Weights of a small GPT-style language model, trained from scratch on English Wikipedia.
Size: 11 layers, width 832, 13 heads of 64, vocabulary 18497, 123M parameters.
Architecture: no biases in attention or MLP, normalized queries and keys.
Training: a variant of Adam for these matrices, 1087M tokens, 8294 steps.
Each number is 128 + 24 x the weight over its row's rms, rounded and kept within 0 to 255. Layers, rows and columns count from 0. Numbers have three digits each. The size before them is the row's rms in percent of the matrix's.

# v: layer 7 attention value, 832x832, rms 0.0216, rows 687-703, columns 320-383
# o: layer 7 attention output (transposed), 832x832, rms 0.0215, rows 687-703, columns 320-383
# q: layer 7 attention query, 832x832, rms 0.0221, rows 704-706, columns 320-383
# k: layer 7 attention key, 832x832, rms 0.0218, rows 704-706, columns 320-383
v687 081:172131140111140123145110118110080063190141113124140123157116141134148127197131086154160131099129106144119161120128151129110139152108114137137181142118093144149127093135115146110160130076143113
o687 083:144131139136080128145157131160159132168145130106127135104142090182100181087199125112161113136150098116157172128112118142131171117137123105119148128098130116102109127149165133134127086115088128
v688 086:191130137107133157129168137129144196160100111130093092103108130138186111098138132134151130150179128129125116146082157157121143121167123104151123107094169124120154127122121208126169121131144136
o688 087:130119137137103146143104139119145130116127126157142104152127156174094134140135143113134099096166173104149112130150112131114147143126102099101078137091120134131142148127119150124080131119144111
v689 089:146130102140111092066118128114115136109110111135127177131094149195088165147115132095072126140102123139124125090099123134122121130115122104115135141137101114097140072101133078127136103137122122
o689 089:124142153138116135142107161120119104110159111139135126151107129119130129100116159089143119112140101141138083159120146144157111097149130116124172122142138164158099116117091153097114120108125118
v690 088:158125129130171155125133143129116136114179104147123134178113106128132119129109130134170142141142146141144151134177079127136146092173104110169137104122123112115165155086147132133099155106090152
o690 089:141123122097164107140132078167097133131107173139096108153120125124118146143097153104131195156132132161143108144085100166114103138140136097118123109100164124137139115142085138111096125104088143
v691 087:101137141102154143112140129142152093136167123094133162147145108118129082113149139142119128144113124132096108118152134128124129128152158148137117158123145093113081114150105122114147116131142075
o691 088:149099151112125107115130140105139138127124143139134104134125142126133112089150100115165143167129119104144168151129136162150125147114088113112142091130131158102127152137130138070147152091143122
v692 077:164116125126089170142110114097137057165107118141118165150138152123135131152155148130115166121146123126120146167133126137138133119128127103126110090111107128170064145138144120146098142124151141
o692 079:117135102092102136125159147153126216069164135090137081084156124155141125112117143134146123125100148021148094145103166133131139100140137155108125175133096090099120128144143149148130104137149088
v693 087:090129131142152108115137143102128158116136124115128112148111097146140115067137142130154135161133109133093133173160139098146098119085111135139150138145120135130113118122119144108109108118162102
o693 089:114110123101148153096139114105128130133119142166116123136117134116088133093127119085115184136130111101129105128095114116144130159148115172130118076134143153118125109115113104139139121136158112
v694 086:138120127142140125094136152171161078176178157155132188079122120119160130114110111137156135144147153149120108097115102117094140156139074115120115122114122143122168162171151132150132120120153118
o694 086:073138109107126090135140111128171144123158134197135144112124150131119156174157146175126088139120114136107198143126146115108133142126124102133128166123103152135187125143121121133107112125097147
v695 087:094148118154134135147109151118146079092159154155159158138078138164108122118124130125148115118111127142113151181123155150086091143166114140117136125106156141124118155132157121125130090122089104
o695 087:126152132114142103102158118126096158145115138119179125131145089128108110146141144169082113149106108106118130130120129126108141148119141154111165149139089159140099107157143127132148109161146114
v696 080:175124132175162136119124167091138107088139133101107170191126135087115145111076139143151094126150138142113128159158139145136094078161157122098130120092115124159156144120132128108094138145114125
o696 080:087163137131126121168115108108091143130131159142173104129086118092120122136104091158120143148118166192114109102124137105114137144160098147145139108142080147127099134116130125114108105114158132
v697 079:171142161143148153135099137097154187136131104138185179162109110142136125104105092101131106159152151117159161139139157107123151066083103103116147131144118096117126153106125152078128152138146142
o697 081:130123139142137095141126153136139128136132102126112126156081156099096105135109118106118107131126153157143149127116175143156176169142103123112076095120154151113132124144106138132087147096129134
v698 084:104120129108178170139128109113124154117132145100133139158135107104115153111096170141101109106094157137129139096181079107140137105131147137125106145131122107153099119124162133144082116087169138
o698 087:142108130103153120045108114139108121131139157112136123148132136117142149141096100115115148126096094101135148131095113144107090107144126141158105123132143105089119131123117104083125135148132152
v699 082:113138108114105125164169094114151112107115153112119092163142160149111136101137146143129134153125121121138086157110114097135134163097107131085073131116147141135156106127171121139123131106093096
o699 087:149111139152120179116109095125104149135091152125111119130172123123145104164113136172094197110120153100130122109100151118111129147132178156168165142146142095101118161124142140144129128095173130
v700 084:103131129138125109195145086101120170108096102142104111084143137116193140103133133154154141118116152114133143107146115159163136168160175128131147105140140119151122139060085130149109125131107145
o700 088:104133123135135157168135102151092139121105118078151131144088150141110110128112092103130088100145185157143089124143128124124135090123156122099124156098132158137141129132126136142129143114144141
v701 086:164120147102135135157141122081141121146129113153111131169135136136148089093130139120124160113120151127121111142138172175159145119095159109157117123126117115134148121150145147120174170094148152
o701 085:111158132122117106110155129145142133125118131160140140121138138185097132125108134123157112108169116114107106171148119110130186158137141108111119113145150129136125116121134137124089169125124136
v702 088:123108140082147152147121113170129088126114142146150116134153169128124102105173111146086182126135142147136127147166136063130128156137156127148117122125130151164157137114148098124123142119117109
o702 089:066183118136057143121143136110120154154190124072129077079132138130164107114066120150157189138102121157131105132112087152119113098129162145091144138148091090116134129151131157130142155154158106
v703 085:112130114134067079127142160132133150078130129100131114077121116120153129091099127119094140166138123135063108109174117108123156151141143153127134145128122146104137130121168140133146113111114104
o703 086:136101162185141119136096091143157085112102124185072145142109144133124137126119129120095128139187138220117137162126080124118085139155101135137124126117109132118150145113108130137123136130124131
q704 050:147116134134120146156121112129147130138108138119117148100133135133134105115125157152146137142102098145166121107101130109109171149125124128083124054143122140135142138098160125122120113100087201
k704 040:154127129159102133144116132148117121145107115171122119155124135116158087123115124103088131095171119155131145099133137112129119130127135109135109139136153144070111160149103151092135116140117090
q705 043:140126132155141097108125144110089131156168106144117142136137139146137164114113136085153137124097123137113133125118175099128124173151158165148144159147129126145127126163152129126115150094147120
k705 044:162111176108092089125139140109136118125090138139106112143106140126144127152174055092108145143126122116143136137109137136129114169109099160109156128117144132132145133110114123132110127187135119
q706 057:103108117112104173177114151116132133164136177129111163137127126122107134067132106146122094118055051146134105117138121100120122152143147098102117125133145134128122097111137082103129093111123195
k706 056:118124157087094076095163159136148110099113118162165127143140133128129133153146080098133129112139142114148136141118133140107110079113123135128134120112121113111142133139112126141128128163177097